Each number is 500 + 50 x the weight over its row's rms, rounded and kept within 0 to 999. Layers, rows and columns count from 0. Numbers have three digits each. The size before them is the row's rms in percent of the matrix's.

# layer 2 attention key, 192x128, rms 0.157, rows 109-159, columns 0-127
121:491496474511613569413512433480539560618510502536400565575519526593538430476551479507506497487521327515498524494469511543512399500497585543459452518549630502488538459497484547551448515540417538496427549536523517542546548484437537544505621619477476516488602468473519460495568487438533497457560526561477524571511558448470561480484508513489523539490534459516466484482399488497568540499527
090:440480457424442557490594508544490479505451538499410528435411481586485520535406479492485421504513436542488436527479419583539564534510628503476490488524478478551552466563486567493473439426499445487439477561532528491428451565571540504489435428528513541525406481518425539522545467496480504548592477598415493491462423547451526470566425522509467558577443499538638508522525440556543470460478
099:504523574529564485500496438544492563483424448426511503579552511426494425516520516488502498564512517499441556513488489515478527467445555467513581513431444522461542562467537543565465497448439562579508462477411458473548596477487492482512541575540575451481409525523551526477437462491535520493381542502487456515457354523515423587483564551602482551439515480485435524335488404432553518498480
137:486517530533579475502515432500497528542482509489400589537482544426628392511534543462465442586539393480482501524443447495528527454528575432484511476580510417484543482497558573556428506480407591492498512616502473502576497469498550514513461591461510582438510478499465532532538469434468523488469517558520543505470433553518440544408573492569554527473485428466380481406459495569524501426507
105:514472579473438451616493484526472464410531511492581456589527476382449593447532575483555484474443573511524492513500565437478433406462445482526537544439468520514487504426468462509446537479518547565616452516402501406485446421454474459517498499480548472521447510482587473524378521555471481487426480488576538473478493537486453436554576497499513446458526486471437467510626503384476487479510
085:552500557544509440509421482472460459473537461488539462506562530378540534441546516458515579504509591505450556441498522494494466394508496497534516545439507535466407510484529395519513566522496586545554457453405457495485502517442502440531531578455514423453571559509565462490471544546484554444454539374582503494522491456516438547391556473557543454334555503426397463474473500497502536482509
082:533551602545526427526482512482508482456475446457560488523518547361543519461544582469473561496517616530463521387520503445469524539490472486535490451457448533487444542495559465505497522477511552628530471419407409477476485476488485485522504582450509474494492590529558505498476510518559543459441501425579586448511485512499442541372590494513498464329497512426409493460574527472477521519505
102:513464444448478599479490636475568503485493468513470503465432468639438486545470469507516482472517462495586519472518482512467535546482502526494442433547530496541559484512455566500577450531546406417449568511576548542534520516564460530507537415568474529554522492497401499484586436501517425554541547533391472550475529510453551491561450489443477547629458496609609542596463547550486478478510
093:549507507547561413459504434531440457444520484476499480513530571404528471482507551429473535571481523503400518468457477509491469445540572437526533581503555512479426450520537438490430561520454565546533423463427464437529522476460580466513511561450546470423504503485585474525448627458452567427484499465570560481451475517512472573492578465570502462370480529404383464453499464404477551438502
107:460495551546503442550517385540442527462466526485410528484516536452598405426546501412501551595511470494407565497481464555573488440489565459515515597525483436452485435526557519539420542495497534555516466460415479468476544431424559439529457494498500524553496541537598514537442581430545607439479511505447548495492475504538490635494450563587535426424491463441439475472507443493538508515520
107:498537523558515463484492412478465432489534479489528501561567490502486533517481484526495489537474557536497547501482468575517518499439475534535504521383447538516451525480469521474504513410457519625539360476390486460501538543489504478536482498498563487460436556462645481438447584494559574530400481416502463437482513467587524596471408609580439522442464535523474490499614462424532570445531
120:527585547517470489526596543489474456469546487563465528359492597437488541510484506511476533393435523520404577511596487516449513482530479455562529464544450581520561561538490491569490471495563433432478551417468545482422526505537525479439432505449501535585429462504512549593460521476489461423553437517505521469520574619564492400479523516484470516501461539521577558573537435524590471559446
114:430465530430440526485549533524489422407483493572459509428492457557473569506559431466531484416457484515424504608592556463475442483547503453514418556514484436513461496477504452441468517564551533435486524406538485520475460648532533478490464443452393482538436505485575519463399576483454492470565486478493572516529584504448485463569545467454478451530486490520600559553504432399537530578494
112:467532510428478481566489513529400527355493512544485538444436572441571541490513517404433513488497511582348541547556500527530508484532564418524560467558439536520503486536542452549485511473493542501421528430424501423413501465551534454473504473473503487526342430476484507582446463501516513446492452479568517434482490565526403487443551497527506511410498539528515469513504390523602472485453
096:469480446511463533455521466497557539513516589525399530507437484618475423557499460547456476498460344438576514509435481490525488519514531510506486522570546458573550454527463655456469474500470454434525541532574545497582554463539535542485526433526459519509531450470426501476601513490491464541539483579371484550485487446464528578608485511564447542613475542592503507496467527513427466475509
113:434457423585584530399509475501459565520490533542453574585529524601492435491438432466472479483476447422439499455458463546470536541455455502458483587510518503499518464523501446440442574563523506414393457483507461495456536586537570512409479469408496448444468472556562362512500601522450506487540461499541543468510543459528534527481554514548443568443544505512478525504402489462511586611516
091:496481571517470477572473477497498425439519457467563458526618505346495584416474526460513531521472647556427487475543527481457500445526472496548525536439438511464432531476455396518472513462518563553569458466381485470474477583465486446541477556468550440455482529504615505493408556543487550470400505455572507472506531513527493524493551481548522424386499517415472485538551473426505545499488
106:576483536612568480515584533524538499437552482492526497503541592448559503373486585480493518485508500507561517374435447500498495484439500546588521476500480472544506507551517553555512519496438444570536444534405526484479539422474460491516521497473553450500554579499543477512518533530578561447448502468450592504522504479544514592429478569602460414433504552423424421492583600440449536437519
109:480531493400518534555415490518513523430452568460461494581463464505490412446537445438516517507455498542436462545465548627460519555519548493480528525493460428417493523496593473530486502514547626542422568403519467562489564543515481528551446582549469435501490479571508548602494424598542529490467511495651492436482463518461401485451600501544529550462537488521454456455443464476519477499452
121:473438446505528536569550461539428504456497493566451495415495452529469504483477515538422534490408456519463436501466554492424498546384555496505552463484456496523589454529375538446490442506482483418358469465489569440489573534539532568523577444471514459541449543463537489608412561421512480563478420473466516468502454514480562526556506475542439491548577654520552450496503504434468490492546
111:502506511502429435529407578520559492545566533479593456529429478452468567472507520414609443492561501475559514454559422538527526476578461466499420515533511494553437485496709471525495520485554469546598455498531404503459473469485463470514427518510518567492444425471497498456531452490440509512514521495591468542481588449466513486488437450459592533460473432531479512610454563565571473497488
106:456477481521571576498569431436419501474475439587428543523609508518457473441463481508444467496410508533474511511477557523470505466410582474494563500430523508505528516514424495492406431504451496535400514552516538421534631513504552540506609447480554429461475558476565465597439511492535476531496454477449527525445435483567580469516523522581453519503537619523546499478457420430406551521535
095:477491507441470413475441555545505502508577552416532468504451508430452638509570511487529488477535475507491473472492423498553525471591417488480438526537449479524390516550588499463533500465549516500631420434508425494408464474507532432521400496567479523534433485470482465488487474507434541524514465492570522557629570492462482545503482430441515418471455473486532427674525529540510487493482
094:554523512496520591503593514457438545543404451521466540507534525555585373523462473516504498546493514538487525536489554515518493542408567496558545431485547525426578491435421492529511468538441550504429582542477576497561477519481467549468540510493526492486623458553550621517529481530537494460459579538423478481434396554538490484498564534565457533529495483476504577299496463479515539503500
088:574531528530499595478527506479539539544475463556504552515519516557560343529440508504474490534508512504511550492475534524483490547470630505526538463488556507425562499408447482528451502553450487502415547569460535511530529566484407578454518501494531464477546462554504568494566532509553469447500592585437544453359479526516551450466515614542456591526502503473486593331503477472554506475490
081:531549508492538571520646464491420512517400507480495563524571550560554378532492466522521546547489504561514549543475575479482472573407570513526547462484519509427508509431445515505495471494442565536479572559514542530530487501489434569456570512515489473488606439546533561543531501491537487464434549529410510494458375559490516440492569582563426526504505498474521553313454461480489511491530
075:571538510529485562433582510529504471505432445506476538549481485564565430562485510456530498531514474512562470502534564479438451557468623527499533464523500479458545537437490461528513491513436488466438554524471539526606441561536435620462513563523547542540584484551493610506541493487511533457465561538437530419368450581501480489476511587520523585541529446500472536327541458518567541430459
084:529566477489519583554625494471472467470377493438510539498466522580570440558483468622515537583464512587526535553450564517496480543447565456486544453544533491433514570491461527491531507520446509482469546530504563525493475487506454564422521539560474508502558502530511570505515491468506538449452525524408458536481342524486506447413556582521474492516550487497538569285495468494520500504471
075:543533486508507611459600506463474506563445480495491586518525504588601350554450486458510532541488506506526571534500534515445461566430579528529576471513609515451579535437453470457477470539408523493445549572499586490570491522488440558470512524528522487530557484535494566485535505495533519468435572556450502453448418543510538470488555544590454616527502465478471581351480490496528469477456
070:536454505544478407501325479509511497514626494542536451453475504453465575483520537487452476462544505377493477480517415444526515489569388504495436507528462507553439499471517457508518502534571470478535440462445469492476511536485526437552448467489484503536446502527486416487532504524480505502557444531654540489504692452536545505493443434454541452470480514494489467650468553436521467508512
086:509506604505504464486397464511512473448497480468526383513464519512429589616474569583515522432482464420502512568452502429483484456629420425503402519581436497400495530514469557577561455475564446503507488493462500539469493445494487477451488490431465531518466492531505487548520507462452540403615483572517572525523546461562495521459475490434561396557545414521471567525560471432513533461504
080:499548499466532595555643535453463501460335517411490539485499489530548516477512527572540538579511570602522499522456556548523480534437524433534510523490516507451478540547446588531481453443474522511502503563530510519467523465479513505445506499524457455498552480481468609523457461474513529470482518479401479526579299507481504427401540534572456522538510531493555509357515438536499529528479
100:470537537568452422534432552382548456509572563486504523522488385558552542446467435510510585495554478457529458475430475523479500576537522527364441537497543484499420488586511526452497586497516482442542429541576503506411488536462562513439488433444441515526506546481468476519522455483521598454505460559415446369439468414487554522530454479478487574517437544488583505507432576546438501487529
166:490474492495457404478351482525539489529685538579497473466474502461471577477483487396496481448486437424531502467576425535483522478567495535474481481556491466592503457514597478459487485532567447470499424475485499485490533520523522498558489461512532553541455501510486389503535492482456491543547472499609492460439641504454503586561454474442570524508491472532498481654469556574501439480521
078:507572515547522508497611513421541557557435533456454614525504558568600481540462497533566564515504520557513511527470618471509458548488567540476525472532576476475529536497439552443499466459461505525416546584500551450497483503585489502434513474447515431486604462525460592503461546481513462470445589499445518437512416495523448540525561565562473568490472535551522487312509498578496455570497
097:532536519482584507509520476421465460443420468446541494451553460548561517596518539613446590565465480588540435530467622390533518536475463464446495508593516469379461452452421497525540465525428523508496494533472533503490468472495458415477546556484412450522600483546504496508467540395496497472479486502442496528567425505554493464409520515554495473465524534383432473374524529456526503474523
096:598477545547496470435413522519522525568512427497516556475432508441550549532410445399488475496548520544573494509639528408486528519494441533490588502640520517482578490495563451448519465514461454506439471444439553488558357429506516495544449528453573598543570474541483501447502578501515473524454438490524515404477542502497483599515475465486486536473508475457457453544506609496481455434479
122:476505516495522546613551483514491491438459467446454458423516480559517542428491479505482594514510537507551482510523504465429452556485468470547571488447427622404462567527463570516481423532466541520527492529482467571560482553431527475531527585455475504485491502496479541580448478494387591434497480513421485573567324392454465488417562514501527523582498588525559499399535520519497534515494
095:518497554555588528572397441509580499484585531550506386560453504523442555531499435527557573529517512436573536513548469532376560539549447475486468482567495516488527500566510484462476480483613479485541488476507482537513593523504572467535510544534511541521444544469450486590501473460464612415606505544469488510460442435409483526425427505448500540625536492566525586520511577475475507538436
105:472504419422506437473496512494513502601497587494492506486564475535569501499501562507485542527467542610453535568531483439557637497554469586523556488442486422416497492496478538524485469489503540472493422603558413579369488499474445558481465473423557461434587421556451488450434500475543469536517561462597484495472532562458510435492483525533474529473457537471493447492452459616432457582547
098:519536447517475603586570625506525547501498512500422537557459447545576520400540490505469539503561432522598442425461568457444464510528491576414527499539517462499488618503522573428497519621502540490516484565548520485523488503498487504452504491571491517509533518505458495540557506527483562603416506448443538397512408427444526505592559530535432554447450546555516446489422568459529446470525
097:517549517495486459556551526497500484599373475472528486470567538503489454465573495514486452504446502460385555429511479506618477448441528533551470468388541520621515473456499465505495525484462524471518500496452467429497496473426466558548547475483510495507525415514586515381509552607473356518416510433530590456562486540572519427506610497512547556435510529478467479552537469457419470470527
104:441490518528460518609489518492578443513551549544469519427478486543512585452432463480566560492503502459542456519491571600494485613533592462526481465439439460543470547549424558559492414521541485504552587511463456513506455622525517510574584593567511552474500434468494500531484445538475492501416500525566536525524491525451416420453530566377529550549434586537516532540565537572498570520528
086:457517545490472495597355544428564461617483482497486551534450415488456500436408563499546537546612584540447457397488564581513458486512559532513488490407526451584463468493478477511500495445410525500470560485557485472485480475524544595531475579463580489523563471561469540406470509511481423470457526473544473487560532534516473499542448449506490597456395471522514489574484440590540505503465
105:512546567600556499528422500438549495484497488524517431553446432566455496528415550497520525563573498512525381504437522562374510504527523470424467551531492467516480479588440541492449489568508505584442446574488540566421502536607417532500485555511453420512428513488548444619496549470431514507559474572485502501504583437536542433436424567562537533433463486487454469514453532461578505481455
103:465502413374550513399535564441507470550575504500580484569579469484520564483523501494467518503395504528595521543574530451629588514426470534440505514566542406507452523397559579489522565494443481465536435536533498538506467527458502510548465470524510516528556562532454486453482481390489484506539529579483537476535489617461513581495475589508417512458453528404501523491537451573477479564500
110:530490592391504493416448481473572391588536473495510460444499474536485484600420612470532540511523526511525539532527478437449499437654487474478523498536495472407525427531495545527519426444458402540449438545472555576446357432486469529509431479421537573495519534523459542506471555491451501521574581492495449547476549499515502505480460502565533473498519431456460432570572470505529532439512
101:573507531601501500486490411506503551474413471504464430483476601526472460553466491511466501524463503433441506580482366458554529541583454539539565567465474612431541412545465474497467510472509553508518500545516544557419490487567582467483499485459491417524451461604489533554476515533512477465629475548522526428463514515550538425409490560511476520467502487505413490471470543433597440555377
101:535478461523525573470499434517609567402534471503507418563482584397449527484481499520476392508477606423584493532539419443481539558460468466459558527541465462588516501506484581548497517466532501529493505465460461534545508549578486388616370551495513462456429560395528517474503536459486540518578486550520559545504508548478501507437502476503519507497466510563494482430612495473616537484468
102:481546495493590523425557542442425483568489421505512587487574466540533454565559565469427429503558534602432494505531541477589529481395450511471465480520559485479554494451479486550527454544422519510478381557492534449484505450475394485515501497415457504489518508574476469494553556415548545561539460517546543519546472568552625483581545451532641467459502494500444449477497456500510482441586
089:462528496511533532487560534448457480601488509523562575520509468525602537488503441445477533485522484532512411458531563433521469466459489519482501492526605453601424552448540458445494516522481518463504556531503529429584456574507514491494534517443497511523610490428575455515539500485541485582339451455470592394562432484550537568561599452536422545456455484511571527475495486457373463496553